python train.py --n_layer=11 --n_kv_head=1 --vocab_size=8192 --activation="swiglu" --bias="none" --init_std_qkv=0.0625 --optimizer="adamw" --grad_clip=1.0 --schedule="wsd" --train_tokens=110400000 --steps=3370
Each number is 128 + 24 x the weight over its row's rms, rounded and kept within 0 to 255. Layers, rows and columns count from 0. Numbers have three digits each. The size before them is the row's rms in percent of the matrix's.

# layer 2 MLP gate, 192x64, rms 0.181, rows 45-116, columns 0-63
098:092113141117121179129137135115133102106146091117094137110094115124141078112105139141104119169077073120102098143125112131112111103138153117150151147073159124119157082122141113122115105131153132
092:099095079078138137155136191143126148135154173090101124139136127143109105138121153147091084090126115162123153149136125162137140134145150126135130132145112145082115172153124091114125148130139123
098:119125133114129115134111097133097104152101161093099128148059146070141125113178153102109097160091170135167137156149141133132101141111111145141101142159134118157145140134111147120136108121126159
120:153085106125101142161149126119114095140130146118094156165099141095144110072156116125127113130150095154109124153095095121129138129161159144109124187151119123079137111121154119147161132095153139
101:109153128197142132170152139112134144116132143126122146115137108137203164097159111103117102118129120167100138131126127140091124119114111158155115145108147128158122153139173154120132136150185132
097:116140134115135119150140111123089134115119140080158152144146179116136096193131106117162116140132078132119086133077147168156147108127109154119147147122152136146158122142130111123100149109166160
096:129151176161151120084110159147149132094106127123113098141106153139143113140113170127146089184105143147128146099122124126161117095088118115161176123120127149151135109116103132117100129181142107
103:129145132138141101134174190172140135123159149140132139152166168134139139141113150112137072146129125130083121101138154080139121128162109117117116123142147133140150151124113151081148140104162082
102:085138150125102147124151132132123111104153134137110169131125136202113117137113118138120098147122111181113104116163130081119159133160150111145150136115105139159136122182149177127153128137146089
098:154132084151117160131122163156116108160165165104118138120155126107136119127153155136145118114135129085106103118086122155113126146129148162114173148130094142180138118124159059118132149155111130
103:121134125099106134129172090106129134133145118104158124149158181127080133131130142144139134150139111126104096140098091119092134165129122129080166140092140140172088133088128086095123117097141128
103:125189126159143169169136112155124120110131114120108148139162151153096087121151120094138083151105139119140130165124135140085129117164130117137098175194124152132139134126156105115134125149112132
116:128119118174116120141138144124159112142150155142155161127136125161133088116093079143165109126118121113106112126092096121071153131167129083126122154106136100074129153133127125144166090104132147
096:113102144109150159145170114099113085078122156152082160136086111117144115102138138159099117153111147139142130112120161136092053091146125131117138142104108135108114096124136126133155130137144142
104:168159119138131153115160136120156144129146150129163149087148100170132113143083126124157143105142123128102135128120115110099077156131113178159106101117166143142114124147106124153140133086172086
101:089132147103132187141111169148138148096142117099092104150140151130144102137127131110147149149161123155145104138103140173107143094144112134141094161182143109139137149129127063143137145113107134
100:158123088159150183151125091119154119095107110128137148137151124061162107138146115123183145118110136109125124134118178118107116145108119109141168106116175098122110126152114092109118132123117109
112:148113175127064123119131130138108106129099161115113132181117126127125143141097135089136156131133069166124139108119135125116143142133181146138146096131130117114112151121178093145140168084131120
113:083090118143118115134161142113126133140143139106102182161131161130124108132159098103120120129155124150112124118118119190145147147172173136112119157132112081098112087156132136127104122126170160
106:076087137170098118149134122125115150114122132121100135138149124158141079131106088137156122111104117132166120105143110138114122129124105144149157113122148112099217099103114150119120140092152145
109:114126119150054129146165113139158138144114127125092115104136112156129139120112092070124126104151139160102112089141151175129135191117140130122144165155152136119145114090127111121152155142128133
092:128126100128142141119109105118114111085189113088090143127142119141124097095136088097083151103134140126109137169135114141152141146137140149141097159106142158118140129147164096195109124114148112
107:096117139146131130126136114107112149099109131123125157111104130091134130135109149150113107080130093153119127079127123145140123117146066105111151178164139141151169088148188102089126100123126135
105:130152128143080104106125105164131157101112119112124158082119071132132139094103111124128113108171103165084117116123092126104130099100127174088101115117135094138150126134124110150150136100142100
113:144092141103139087113097131153094117126070113110149116105096147181127095136130121125143094141120138114155117134104094143170166149148113142116156121125111116119131134146122122091153112114202128
095:153098089117157175157138158162133113113129132108103110131126120148108146123156118122121101134163108148086127140080113170110116116122150127074154135137185141133119117145133106085174116095125146
091:125112125116149151170170170116110159122132156130108137168170102088138106106136128125146160157139082167121156128142151119134148105107120108160111098161137117123151110112144128147128149140126053
107:176132141129129141124130097163150157173166103115152128127113154140121116101117123137196060175137128130089145133102129108165103137132157150136124130126145129134134148164157144145137109127144088
105:109121179136132095083146114110168129110144125156124101123127134155079084145107120104149087112120103114121104103128127121086112141123157093118132103175185105145134132160113155117163133129126110
096:126136109151156112106108122125195173099117157131132140129152149125128138098073109149126110116167132105099106126146111110152120150132071126179129114164119144131163112159140102110133096124150100
101:162122109131114054125146133116120155136157122128156152128151115101118147141119137140150189120148105130123094067145098106143135148158102132130141126126156088124122133185146103148098092139129119
109:100134151140101098143153069122112126112139133088111157163128175113113096117159151127105179140134113133139100120142157170129117112160127142122082182144132140162110114105150140093127100135128127
109:135120097155153135183140156099122127127151139157118150151135147098129130141147096076142098093171147145128126144126107113114137136158099144115076191124108121075158103118139110154134141128126147
100:133135088156089168099125127102107124123074157122111147193122135107114175093131146149109156145155106116148132148144148130138091137082107139174117138114139133125127146147164131150106093127116117
097:155096166107130134153121141169094160145106074132133151134096118121086141126154143102109099108154140127120120054110109132124137110134145054145126130141121099127137131102105131124138107096147123
091:133104156161139123136140088116111101105159146147115132156166126131084155148155098133144171107123096109148131171126148100099184146175150142090121141112148094122110144146123129144158148096144115
104:133160103133108119147168122177178134093126146129147117138139155111123128141112188103116111169172123154100113150149155144128114114123097112128124144140171151131135111114113083096119166167111108
090:149159119141121182145156125137158149171137136175130149116138129137146090145123081146091151126149133115132121101095116125098099151153168134098164145126142158113127147109117175141169121096116162
102:131166121131146089140143163105114128147103115123134121111099143103166121180140128086122135101166117121190109103132102104118139113131106138110100122114112149121061095131162093114111159133127156
097:109129155117145133160117090149130093109135127097118147148111105144124156127094097125125093113148139122150154108146106168092151132144147098101155113117174097150145083141123104137116124134173059
100:085143076085138159129169160116126174135124089103153142122095112148145107127147137093130114160155098138102142138134120168139117085118099128139130103123118128119154143145084095080128111140144113
107:116081099087174093128111127140124116118108096119154152142119113120069160098117128110131125163165141123132104136103155141121135142170145131135113132086123091184094118165111127134131102155121105
098:104103107072097134111098101149099112129109070101099124125128122116124141154136141109133158144176139138122111126160104113132171129139104092119143152130162100160106154135113182094151106105131129
103:122078107152139129126100132133133116134064130107121134113118109132110098122190138093140119127134108095133137126101124149114115116198112104127157119142114147153112145136141132123197075112126141
110:112134143087112130099139137159140142123084153132123138096144114146152115140149123090184137153100127190137113178135140134113141110115108128151123099168131133183160098113105100128133137081139121
082:147131120103126141082091159134174119107144126146148139150087110120122095107089141131127104130159163167176100105110173118152090141129106094131136113139103149111165110163134117114146160103110136
106:164142122084117145164100117140103109142094153118161153099135127110175160068179129118126141120125144180103137123126149115123134186123136124154147111142149139147135134120114140161145145098132088
096:124136111093093117134126124125154102120093169068142137126126147153098101135157108075144127160108110162128087118125139123106146112168121161129108132106106160102108150090139097130122130070124139
099:137107104121067118147156145137131145124138111179114147106146105102132114151144128113159090161121127161131140123168150142139115068135133136112104127096106132191103091125142138148135121124182123
101:099077127153119167145119109098111125125147134109127177142102115139110103089092148132131121111138070127098158101115115111120057147143126089123153108147101159111160148103110136131135135102125124
099:111156108144125137119139142178153129150136122118136106139170135157149086158158147126188145181143115128112133141111126150122153090104096120119167085163109165099133141124138113115117155136169149
098:108128147137129159106080092147161098111184134141115123123132138134095131124109140134119128161113146078100144120085147128087122146140130078117163080134134157133134100147134153122151095104117082
114:137132142136147127101066137146103154090125152124126147149113126168138117142118161106152139121146127111085089168095117136111143119142125165124118108171127094113140131135130091136168153068136082
099:154112147122117149101159124096120148140113137087174117166144120118129129107162123156167167161079112104114141115140105109129110154093119141124110156133137103117116121119148060154138132152162084
095:127156118117134090148124143141127129143123110104123144101139134173124129145116121137098089131164157148094084155107124068126161152117151171153108113158187102133131136128157139152156118148177144
112:115146144102126146131104133161127132125151153097106127117112108124165105097179143153115107109138126158083135127134130144161174121108147142096060123142103112132137159103120128151122171145173170
103:154135154137114142086147051160129150133153106087150112130139141093124144147135133117132092153136151124125119096135091142101104140159143137152123129167158142153125125156111094111176099115130083
109:090137139152121128125107115091081141118130112106158145137091119156144132150169128098162149145089099166138140127134139161110119105116113134113125112159107131102179138138208106148135123115141158
100:102143123104128116127125120073133096130139132142088130130076116127131104171129133128098117120150115127145131137112128170126101111156131171151122147126123102188118171140164107085124103160154181
094:146156153152098124120158095147152133131148180158134115112120142142158117079132122135133109084153107117100110189097114140160124106175160143084116155138115109101124130123113148135146148149167128
092:110102139135096091160142110130130174153127103136100135111123079109149115136141103165137087126152149127109148097078141154145117150127147126112129128140144127201143159156103141179141131100128140
090:174151135116156095093088131129155164125112130141104113100113152129106101127098116119146088171134096089118127116150148137133147117140116163166142172094180109156137114124099115133129087148149136
109:118117126144122172124109094082163112113110085149152145146159118141091144116135102146124119158123138152111082101125119105085146124139150131112174127120153152109105129092167182131160135095145144
098:116088122129154125092054091154154137109120176158083107143150122126163093140107118107148154150158113126110139138115126118149139121117137112168126105091139146160145108120102096167141127123144110
095:138112123137081100121125074125083117085094117091114144127111107158108118131117188139119126131146118117083162160133164116093124155131151094144145132146159129151124156166126096159120143151133136
087:142128146140134119088083151132118128133114095112143156119118126160139139127118103091169156166096097122115127135116158152124088134156162132105090155130168141159095148156122204110139117113121125
108:091129135132110129084143096108159134098180130128137163136111107137138143107103110134095114137121154132111159094148130149081120165166131091113174108123134129104110124144160166093151115104121081
110:126135150121119153091140098140155185086125113088167120162121142124147124143122130106184163144142123101086117159123138133131116170088164179106143118139126128156148126127164152135136158119146130
104:140154153164112104124118141142184107108115162164154104132123120142169105097101144110116118141141119153127118148080084115133061094128120142159148116108185121153118141125103114113129147139112126
096:146119103141095113131155157140153147110107122112103122153121168129121067147153096123109126131099098160114131085145148076125127114181137130141099107112176146113134116083126149149131171150132110
104:131101144119114163105133135152167180149126163134134125154083141110119129137141153118154143154187128193111153114144157104105121109154126170094141114157119136137147128135164117147108132121140082
109:105101121119150152110078137171166194135124147128147139150116135135131069139115125122157133121139144162099124087109109132091126163067128137117140133129117135136148081143130164147148118127137101
# layer 2 MLP up, 192x64, rms 0.165, rows 45-115, columns 0-63
095:125121124149128117105088138125119098136158100138112106128155151105138130141119156113151159132099165131121155155125125085114138183150142096114119107101119097189115123150121097128179153123079089
088:096139112127111114078088103149120174101147101166124099115128130112076069121144152119124130119175119113142099110141095165122076145128127111119136148136147114161099159143140140136121114156116110
097:096116120145108156105156127162142100169113104134151155109108131126138174120098113103118172124172134137173176126133138130118100116098123180133099112197093138125136129102138124126118131142117106
105:099173153118149149098090097144117116115130104145154117114140119136106150148080158134145143154099156111153134161167143107099106150076094107125161092116149116176129137135114147117107104125106103
109:124090112089115131099123107159121135125139125123082121141095174156092135145115152139107127151117145141147132108102104139113082135176161137117146125161117150086120115164115116105136088102144067
097:156127123074126135133156111146115112101127155110146143162124135080097125139180130136098122179132123161120116118135120140168146130147171105093109118091095148134121148089080083127142119131144136
106:133115155139139129129131109162177139100087163184128116128092148109150123089098146097098096135140133136128124097095115150146090115137084122164151095111163135155174124128112137126130114144118092
094:182138112134142147138085140109131111139148101105096128056112145130127117120142091155133131127141126134125156139107098083115087135115107157132134108083104114091140146120169105089147094155115135
101:144100155148110136131158146140126140135178135130139191097121135136117116119150090188133120100135128125113067100131131067129140149122139106120148165104134098133139146108114121137137134075160130
095:112106102143127108146163124139149178134138117153103145105107107118076155164106134106114096114166160148169116059159134149151140118137143133151119166098132146120163125112114141123129094135109156
097:131106077148139089133110119151161120143152105108128114154132153144169173146162142171163121119145105105155096076115166110148108171113131129126145131140173119119126099124120080118127125115116151
102:142128140164124116173130118070154092118126143143126164090101085115116128130099110113111135137086113095095141138121140108120105131143113127160110086098074149110117134157105121166142163113155151
102:077165124102164110118126138152136111163105161135119146133121109125131102116125127152115107145141128136080144129172154137099115117121112135101063109069103138123152170122089137158142157147144139
100:135164133114127107112129117158121155144111123123142102100119091142098120126082103098129078117117110112099094131125081129119135153171103129137096148142169119114190150111108164134161089115149117
094:131175053158167091163135117163151140157174137126114130136119111153135119193095113127161141117154125143143107109108118125113100147119115143154126116105116136148136151117104148124134154138170118
095:128082153166114149182106125150100123124096131112122116127141156122055139089124136112097146103110137150125125095151127143134119144176149114103149073135138081112120127138105125151126126163112119
103:123163106131112112084090127108098152152110127116191112099150131127134086165145165110143147159163114074102103151127123133146087124151143122138091128134114157152129099163133119148137156148129128
108:112129078125129120162161117143163147161147125109109139103143171169164120140124098113097101148185156127151129131133163133112146137153126145151114152151099137128162113185119148134109076139135123
094:130096090119132151144192081126143114153136148086130182120110117170136104108111124099104125113105084123124140088116127155138144125172169139095120140113113115129115156120143114102126122079117136
105:196157133102102114094137156167162154133118139128117123136119065110114131152118121139139066144161102132069125119120115121161148134122133141143109128094145119140126144128114132152132098168099112
106:097124141143160116112100108106126174105132110176121152117076126149088107144096106112149131094151114090137116107129113120137143125133108107107129102154156120097185134142073096128142110105129096
101:147143139158143174130135109160170119100188143131086163159158160159148107114137108143085112117096147093102151143103143171102088141128129122128133155127138116112115167139154118129133131144099119
102:093159108107147131139163161121167118128085128121161116111131109127161135120148098079144155192118144168135133101146072155129138113131102143115125140100091108155132091139131130102121148162120129
106:115105131162108105109108121159128109143141110132142084129132165123119094136118172110163107149154113096126111088112129148142113128149136134146116141118114139132202078183126098091101141122164140
116:118121102135070156118122097117153110128132122131129121111142111142135139141098132136173111161108175102104129082144147110115079164093117129117093095171155137143131125128109093134102160178152121
089:095134159122139119135109126120119153128115089140130142128122163176141128111092143114159100133117139143140099094128148134099119137145133174143102135134090107142173126090130119170104177186175106
091:191138122128135105112135152120091112100138121070144138114127074149157143113137162156138156148079120140133132162116150084114132124152151104155116119111134119162110079151156125143134139101135102
099:108130157113092153135149093158133154156094112123148074128132124156135122134108104125148147142084103086118123145153091182166106140139149136123162141150148119147153141146106156168087126101144133
109:128117136154167147135180145115155159134147122092141142092135160132193117117105096151103170087127135126138131085117143070137091128124113168136107138095120106129111120124133138102122102132129158
109:115134145173119093169088138098142104112131116148093136121176134153123127113122073158085107148095108158111099107139116131132100089145128135154130151116139135110126146122172163076118119148130153
103:104142127124154145119121105155139149124128111147130142110144080147123134140131133136140103144139134131106166202136176118146122103122174115102116102104124149181173105080085166122108142127134108
100:142096117114121158141163106097143098130078155105141079126160124109154109133148136132115152074092137127136063113151114119117117116122169162112135122130147154106089153160095126102124134114142114
103:149114147089133113096160130105142102097062115070157125139146121125109173154120151147163131138111162127125119122120149103172152156133121134140152105110162109152157152090101130102135112147148127
097:118130131114128148183119128142118106136141133113099135110179119111187118115146117129119063122165160134081155123136175121124145137158105099109086105149119101092137116113091144120131115118126098
095:089118165112111112133111116150106149120109100104156135123119160171085124145120138147093105117145106108087081115081132103153103139106113107115154082140121144158107154138087098087126109119134144
097:134145138145164098112108121189113146067099140152091127119128138150141148127155114131145129126157081130126164172112098069145171111120090111096141139113124143114101106117116138116103119142129125
101:114118192147159117110136149122169111137152118158136140095129161117156155130138135098110094158147144183134137136101167106141138137091147158134142107168149149071112119122104122122140138114123090
096:136117138137144192169143122100114101108153127143145131136111128108138163130178151142093112152121125117086109168082132150101111149140085110105116147112102147081089107124141130163147125150107135
105:146103109126100116123153153091095168121163102150137101166118155137144117137118173102153152121160117114115153116113085066118153127146100146162129139141113131133152071116166103137117140111113116
101:125156157034128170126129090113110122153081142113130129110130144168156120147145127094115145110133109097122123102124159135109109118112153124079136181130128135112145131099158146135109155130125131
108:100139106132163123130144120142149136106128105155076135142111079115172097150154114126113124166143138101095167128174164127135107127153162090169116083143143146130102146105111115136112129157152150
105:098118104093161084106132123122086122118094161106152145078148174123108084146121099112128120089125106120140104120096132122136123080140081123111111103106104118134139106115098098130140149128092151
099:141144132177151107124109155105146123134115134126161124135158197132120142134139151149092149124105131134134134176133138102105173175108138143143130132101126127138136087086153140140125177165112081
094:155150085142105087124096121130145117103085110141108137097099124137118110087083095124141085120129121123126162108149138116127123150124135055105133127138120135132096137116155154116126075144104169
092:132108129124120140110125130095125106138148109130101175112136176115125128144106113148114169141134096103160113124110111123176141124124141127111103159113162120132094168150209124123078128128167157
088:120127156134125143119143151124095070109148089128137129156114116153173120068112122083142146125122136123143116112151132145124119099095120119094113093139118117095142098085078107154121147149166161
107:123177084099090140117104131146107133138128133115124145158150113136141174143133107103109121115115131141114136134085119131116097122097173093138118116162110210132138158140131122156148139124108076
098:097125092154073162113088146128122070144158109145142158141092134078119141121142117118127123165145120149172159132137140125117112106094086150153111094138115123131142128120098112126098154117111094
106:124120119142167105097163121132136137177196146133145100103117127128121141155119115157126151096150156144116154159129128161113132142112148147108128134112128067107188105132113159129120116074116138
096:100161124099114129110145168133182160120100133089133080121101157161119087132124127111119150147106164123130116143146112120122104155131122135119090175140134143096101106185128101084136123155115123
098:131143140122106159131173178133119125131073115145087151128142110134121140134107152164133122134094117168165119146140178127125079158097154133119126130085150100162125122079137120144124129164116148
100:134075094128113147133122177111128121106142137130092170153088125111112131112111112142122111115137138132120160115076144158129151136153077124100156157134069122108090118135100159120145126103089128
100:174123142145160117158095105160116156133105103105133111124141159106149131156122108138095094173154156081158079137119094134143148113128122153061141124150114127132105109145168135118143149120122124
092:133113095117112119130122099151117103149121132132122124088115149163125124143064127087127108084128150160129110178106172175128141139180130119109138132143120145127146129164104178123138136087107147
093:117091136115136121139132130137123148100164147180128149070148168144177150146123156163138138146136158138135111164085102127119129091122133168081137081152098131098120136125129125130133108126126168
100:110121120110158130158102098211096102127118140112123121139073133108129168127143146131168092151106117146124113168113115126115150119109154149121103122165133096121152148105081128136149133091142140
103:132139103133131121143122115118148139094161125150084147103106144153130137125109142109101137096169141109119170064120134125146148083121115106141163092162187107121142166149081138132139118114105111
101:080126143136128142091135172103095124075126102108112095130122128156193115116112181139173131150141092119142129155136156142125139141108100115152133153120101152155150134124122106085099139145118123
093:145097159105154128132148103130106113108122133092159111150096130173113141139154117143114131136145166119171113157103066145112165115102124156142147149095132106147165150157082150147138164128150140
104:158101166127159130104093116101138123107179121142134128106154069122081121114130109142151115098091160142128102149103129103140160118149163116137129086125157136130145115119120157170145089092129108
097:125153088100124110139137144150143164153150110154151152154152165132114121151144147122141085111119117105125151137153148137182159118148093129134106148126116160137094058145132092102127113168158116
097:137127145172178107137194128100163150096143090125124117118144105175139113107085164151138096125101145140095126103102130164124140143127119113164149133146166115138113121134148167129143134149108106
103:121125139147118193163146109153126137136123151122144108154087186151100140143121131163086121110141160129125152110150089125102154156167135102148139119126125181118096119148126139106158115100159144
105:150130159086107114164150155067096137133125158165109126147157121104121145127163092144093118116090138169099117101126132116132147097153110145107143125089092112097108113165114155151131114108131141
096:099118136116145111175150129127155148147137202149131096153159153108130137115116098131098137143100156082125100138117128089159083114114107136122164139114133136089146114148128144096157108093155122
092:156127089117126137126177208134157124101119125144121104139152163135107104125136124130137123102144118132125171134168108111154100094159121163140105126134121137132173172103149155165122114161107130
099:127135132110159106079130113091147109105121139111152139117135128126090130100117106079115154111130144080138143116135147117100129122146128087114152113085088087112132099077080132153148114116083129
109:100174145119115161152131176168165136117087132160118136149171123071170152131154131126144142141111106149147158172147123173117137111119100121157125138163113154134141150100132110131128154129144123
111:138121132146141116103105148136137122143153102199114112073119134129106136152080114127127105136143127113182143108151106122158088100118103125150146104101109175125131103091107157110098167133117122
097:101112096114119107107154144135147104123090134115161100148165122171152132126133117126128160133114127122164061153107158128134160125160136145137116151155113179146139096108088086123144093133095124
097:175154094123157147105094091139132137145146155147125106196149098131140136167107118122124084126121133122110107139131075130107132146158113087146069157160147152122136107135128142134150115147131128
# layer 2 MLP down (transposed), 192x64, rms 0.159, rows 45-115, columns 0-63
098:099139126152137137118111134150166093123160081157100121103107125120144079138139149153135138171117084149100106133092142129162110127127154149152187125123139107153130100189144109125149137112106128
089:152158162158134154107155144123182114127128074116108091162162133143142136107086152102191129112120172138102110140137121106142156123115131110167091096122136131128143118095122122137127113094117148
098:137132163118144126135107130150125121115147092116138126128154139146109099148107138145157135090117049145092107108134109126097167122157138133165141131045107142123146110155100103137162122131119117
091:155130117112099157125135166103113105129118121091121129138137125113142145085167104109130120137129117179112118132110143150070119123151140137127128149144124131121128098124156128144206139070186139
109:134152143163100126127159117120140090138090133098138137162114112160137078084155107103124137123104081154116148113134123117126121133128131134112111138119174147136138152120166119152208137157141093
097:093123120198131084117137111134150145164153113139108136120121116127156157099088117096087106109140162111129173134160135147120108129121111129086106183146136123127132149146176139138110133113129092
096:126159109094125118135124162114110144178146117099110096132178133146108135156143119147158154131132104111140168142135158105165142127111144086132117182127105118125129082106099113121082102104168138
098:165118166114174092110123105146150128120107125147151091113134146085117142127143101096124121159106129139097126134134147110113114133165156107115135139136101154130141093136157160075186160098129091
105:099120132141101168178153161106112099121146116116098107139138154146112147142119081155131150152169149153170113120155124099134071165158122119130082119105124120120171131141127155164137139146138133
094:135126160062116142134151134123147123093128104139149106095124133142166153121156098095099130098138130164112147144153116119150128136143108147096080164111116114087121167136096156174117151119164139
099:138163151154103156096117071138093124100130158143141113195131126123136127107126131150132111097088146123142144138100147113088114143105160128108110116097160139132136126112064110130111147130083143
108:106132106141116139079105133100097120146127108099109100127163135170095154127153117079125092160115144147147108117124146117102119110164169103163085157182140136118144108095146141127127123131095110
102:108095153107160098124130097111109109090129095106121123100114102088123110138117096123140139168165110112135155113101168125183103144143130124102069118105102127155129108114135117154136137116171090
102:114118149139125118147158103076094084129122125111103114114112109139142139084146150071072115071093111149115117140099137129069143115118145117140113135090125098146116126085137118126128136115145123
083:146131101184145120154135090104120122122117131116109081161139122125084147136119124095132140093079120116204123107127165116132145125145106111132108107146128115095126091089121123142133127158085144
097:122156103125152131124117107113115143075136137171100130121132168106107117133137080104068176126143088153114128165123113140091154177108126125176110130111116119152138133101161138138137106147145141
101:101104167121106077082099112102110132137134148116165154105111120148132103127154173100084164103141140129110101122145131131137135133137180136111111139074092121158146131084148153136137143108128115
097:095116079101107151097141151130105144132138094145164092122124149162145100129152165112117145110115129154066133160159114102150117123106118134123093160115133106090148166121128111107171144128161145
085:106129145133121128111136140177118169145122108130140095085115145129129131157122135124137156125134134077132154140183104124115129166099097116153075126142137139123132128146131116133035131158111114
101:109075160143110120124166139149164098129141118099119149152130134150064151147127122108099127115119117134156115131151143109092076079142136084131100140105139153139134100105129094120172141137124155
106:165152039130121118123121128183140139116155123099096158125189154104124108126147118111130109164139144100140136136111147137163100147110109116099119177135125136133133116126125121120128125173107106
096:124111114136127126100098134130114135109164139095109139125144133158121131145124123096186153115132153095137126133130132128191126146114109141146126113154170140123144106117127126146032129152078103
109:180120134097126069144133124146107100157125099161108140144122133159131112146155153136105130105165163117125148136068120139177109115104160138147113098132133100144097148114091144136103132154161108
103:144078078106121134134128133132152151149112169153133132126085126144163126108127160148169118147140141158125116122144114164123112136134105183120111154183132159116108175113133138145161138144079136
109:115119119133111128134141168154101134125099166110146138105135164122161110117106117085155138148087103141101110159095122155143172127154149104148141154106104137112143127150078081125154128081097154
094:094120169122116097182147098130128135126105117123130142108098151140143111099122093128152162110107101130145110126108158150086110129167143163139134138115112139129145123123147164133152125132220103
092:119131145134201146126123141133107178122109147154090156118143121119138131146106122159159116136098073144138153117141165127151137090155128103171126121155115108109171107143163165126153141122123097
105:101109125125095123109096149127129106096134123154101111152108140122118160160093124107080158122115159121138148135151135141115145138144098089127122158150123134121119126073105043143087131155102130
105:103121106119158084135156109057136103138150150128149133142127126138164114137120102132095112131145132123111077087149132119114133106116133109131153108123106075078111132085123100109171140164120133
102:101163084107100147152116115113126137126058139122137134150121159099114128161125138139148143102093138092148108119183115114138145149101117122162139077128081121167100126109114153137121094147112135
095:151080120120133130094095163093106137087122123105183124157104131162144113118088114086121132117163113130139087110082108153123140122136105125134131132155144133119107168151168129114169153159121132
101:148116120126149134099156109125109182126133123115142120135110116124120157109105131060165103112155123066147142124103133145110156143101109109144113167122128101093163142113105114130086109100082151
097:127130114170132135135157130140106109139136116126126103105132131094139122135158142149117113102147115164138157126109159139051119111135130141105122129143097127072129135136159158156202143089153163
094:140099169131092128146094139079117104129112157149105104111120126155117135164093134079122150129119097130098151137136159113145101112122140140118164163136132148109104126166188144115159164154096125
101:094168098140159144123124119141166148119117129120117133183131111110137167122066133143146127105138153097115171151130161128101161111130108153108120133152148139118125099141135090117065142113142167
101:137161130161142107135120103164107159104108145164139141114119138170117122146174092209123100118156095133123132154097147115171122111137118122108124142154141146124151161118121150107158132126177122
098:151110085141111140142135119133087120118125131108142095165123105110111166103111150161162127121149135131156170106165140112104120114133118084146088175119096087180130135142139096134080140129132146
095:134092130106133159142133167134159137133109148139159132120111110145130131093142130098145131134089101127116121133129066108165115153156096147129135155142108177130151117174096131145064129091092125
100:110178166170162146137121122158139126107114142125116140086164130149072132116131116159120138122097132142120116130171155153108115103125168088121130126124121116138088169132097147145153131189119116
103:129152136134136164132153117137102178099109127132118081101149163126105096130153115165111153110149123096125144080082138118140114116154139137124139136113129168095078148137174129150108087113157148
106:160164169134131150101130121107123140147155116126167138133155126150055110133085129134102117116118117131160092099113110135170137145138132146137112146110178094126136122164117173132141173138092127
105:133143147163111162121151104100127143138175098100114113114112153116158113149160142152140109089135142135124180146159102117102132099136133126123115104158166178110136139089183137115124152089152134
102:112082165124139150155126128126132129146110105142102120104111122166165120167145095072126139135128102108130104130132077116144103112153090116136152138135146135154113166181115132162134100101077123
092:137116091132159113080119118128134127110177121178153135113142152095162128100122116125153085108125148122154136119086143104104136115154114112175157100123149157111105094120123165140112156097085145
099:115111135112086136130135160128153137152145108078097073178105116155160180122125133095097118094140133128109113161108161152133095094114117145133118149117112153139121121149083139118113149138098097
090:145178141112125124089147099113125151180166119117159130109166106135153111163137162141114128115146105096160117113098117164178143146163117179092137144136099124147131107150146109119128110142155123
105:147144111086114096137109152083100098133096151125106179124134128124107145119100126122112128120130147139121144113120158114181095149088137114150118089134105140152122128163107120103097114147055106
093:144104173142167128110099165095119160079130133106125119105124146153133128145106125167127092106129121111122120109088152154175146139149120112141127097149173133136118123157127136091118057126115150
107:090079124127123129150116109117162109118102121144156123124119125108124133088062102106113103146133089113173076091157118125113156115148091113119109119113146143148101159178115135127123159147122131
093:119161105109129088109182140121155124135126098140102127129122153133115101107122142085066093138108121145109136135115127125155137093149157101209126125122155119133119133104142104128134101107176120
102:124120109086120112150141112131136114121134167124150131137122098105107137114132094046115146130147125116094125123090107133171144107157086127165114124159105129143142064141103148129118079117141115
104:128106101140141168132123118110157091101130123143115113153143084117137148113128096172118134160081138097119135127072149145089108156159105138106128098144144119135099130162124166124164152100107087
105:122134111111152156126131139123099098171136069148120143155175124100076125175127114162103095147098144122146089143138148138100100132137118115098124123088131142166129144113152175111147146132148110
089:106093112136092090140136145128151084132131135123129099119129122166138147138089100038117152094141129143144110121110134115089143093133134103155111157121118098101123133144140109120164163115163143
094:170128130151094152118129128122106148112137124102127167085140131115124120124175109135142124102106157166092145128105129109144128108120139149143088140106109108112141096147182169147065123130097174
096:140176160111138135096140125103093131109146134155146089157134115124145086126110130132075139140169150090124123095133124100193125140137127108139131105086123115155132143156158144120122142154073146
106:152116093108175103147112128144130155182104156157111159132135130105149106137143123186115113178153136102137114170132133111123136123128110156101095155112126142147151101117170165127119110163146097
093:172109144127111133125136085160121154141097167189123155122170111105124140108151102141112107142146159155133138127135129132146134118119118125085138090133184107154095125127133181132091144140087125
089:131115116113145143115120110144145115110156123131091126116129130109126119135059131124104111110114131148108145082137158094179090141136112116098091121160123122108086127131156136081077072118129156
104:186164133147090119110117085099128107108147154136139149130134126114131135098150124136114118071140116085149112141153157124159162118139114105071129149140106133126129128135094128153099145187134100
096:127134093131144153099134160133127117066111163151126129126121182130167123108138131082096168153081097139140105160154122161178148117149125138145104140123145105108116124125125139131163147112160102
101:121153125065093109142148138085109120147118118114113145135122148122096103132085116159115114190144142121145136121158140128135158124103115107176164128100115116119118107124115083141156083165154112
101:119107128164114167147148104126129171131134165128133149122092138125154180147105145176112152138163118118157155131109128132166167131128127141155128122110118120097098168145121143112055142100111146
105:107100108135151111146140071132163091116073150175109095075110116119121146123135106115117131118135161112091126110129146119152133111144134126133124135134135174122067133108160092140171138126112144
094:110091119137116134111206115114107121155133104132158122199145140181138117112145141124086093105125133125126137125106109114115144111115147105159158146132121127099119172133149128114183145116143141
094:124112137148166146142150136115160158115164151174116129161128099152115074093121076126113102127174135143132130114131146160126115136109117093118090136114139148128123167125164134168134152102175105
106:134101126121162122148126140152146136096139159131138131129159165102147143145149131200118141158108156101143116123055133108152116126114105144094107137117130086122134090120109098085099129143093139
108:148074150101150134133154124125135143149114180132116146126126145116130128145144152112106112144158184198123106117141157126134074111150176114121108100151108119118128099104141165100111123122143102
106:130141124102110138110136150124115157137139112116118102127143122143100158161150079143142121114113114105156172141133136111110160145117142078121109151142068125102096040107114149144115110112149125
097:149130112108130134095154120166144128156132156111141106157129134115123139127107153162126133126157128097120111118124093134167126140102081189094152125144132144094196140101178152103111095130109123
102:121124126132108135121139171086160102116155099148101141085124099155142147099179131117133102147140128167114145116112141099152114102166157196153131094113098136111147144123143144132131105097158110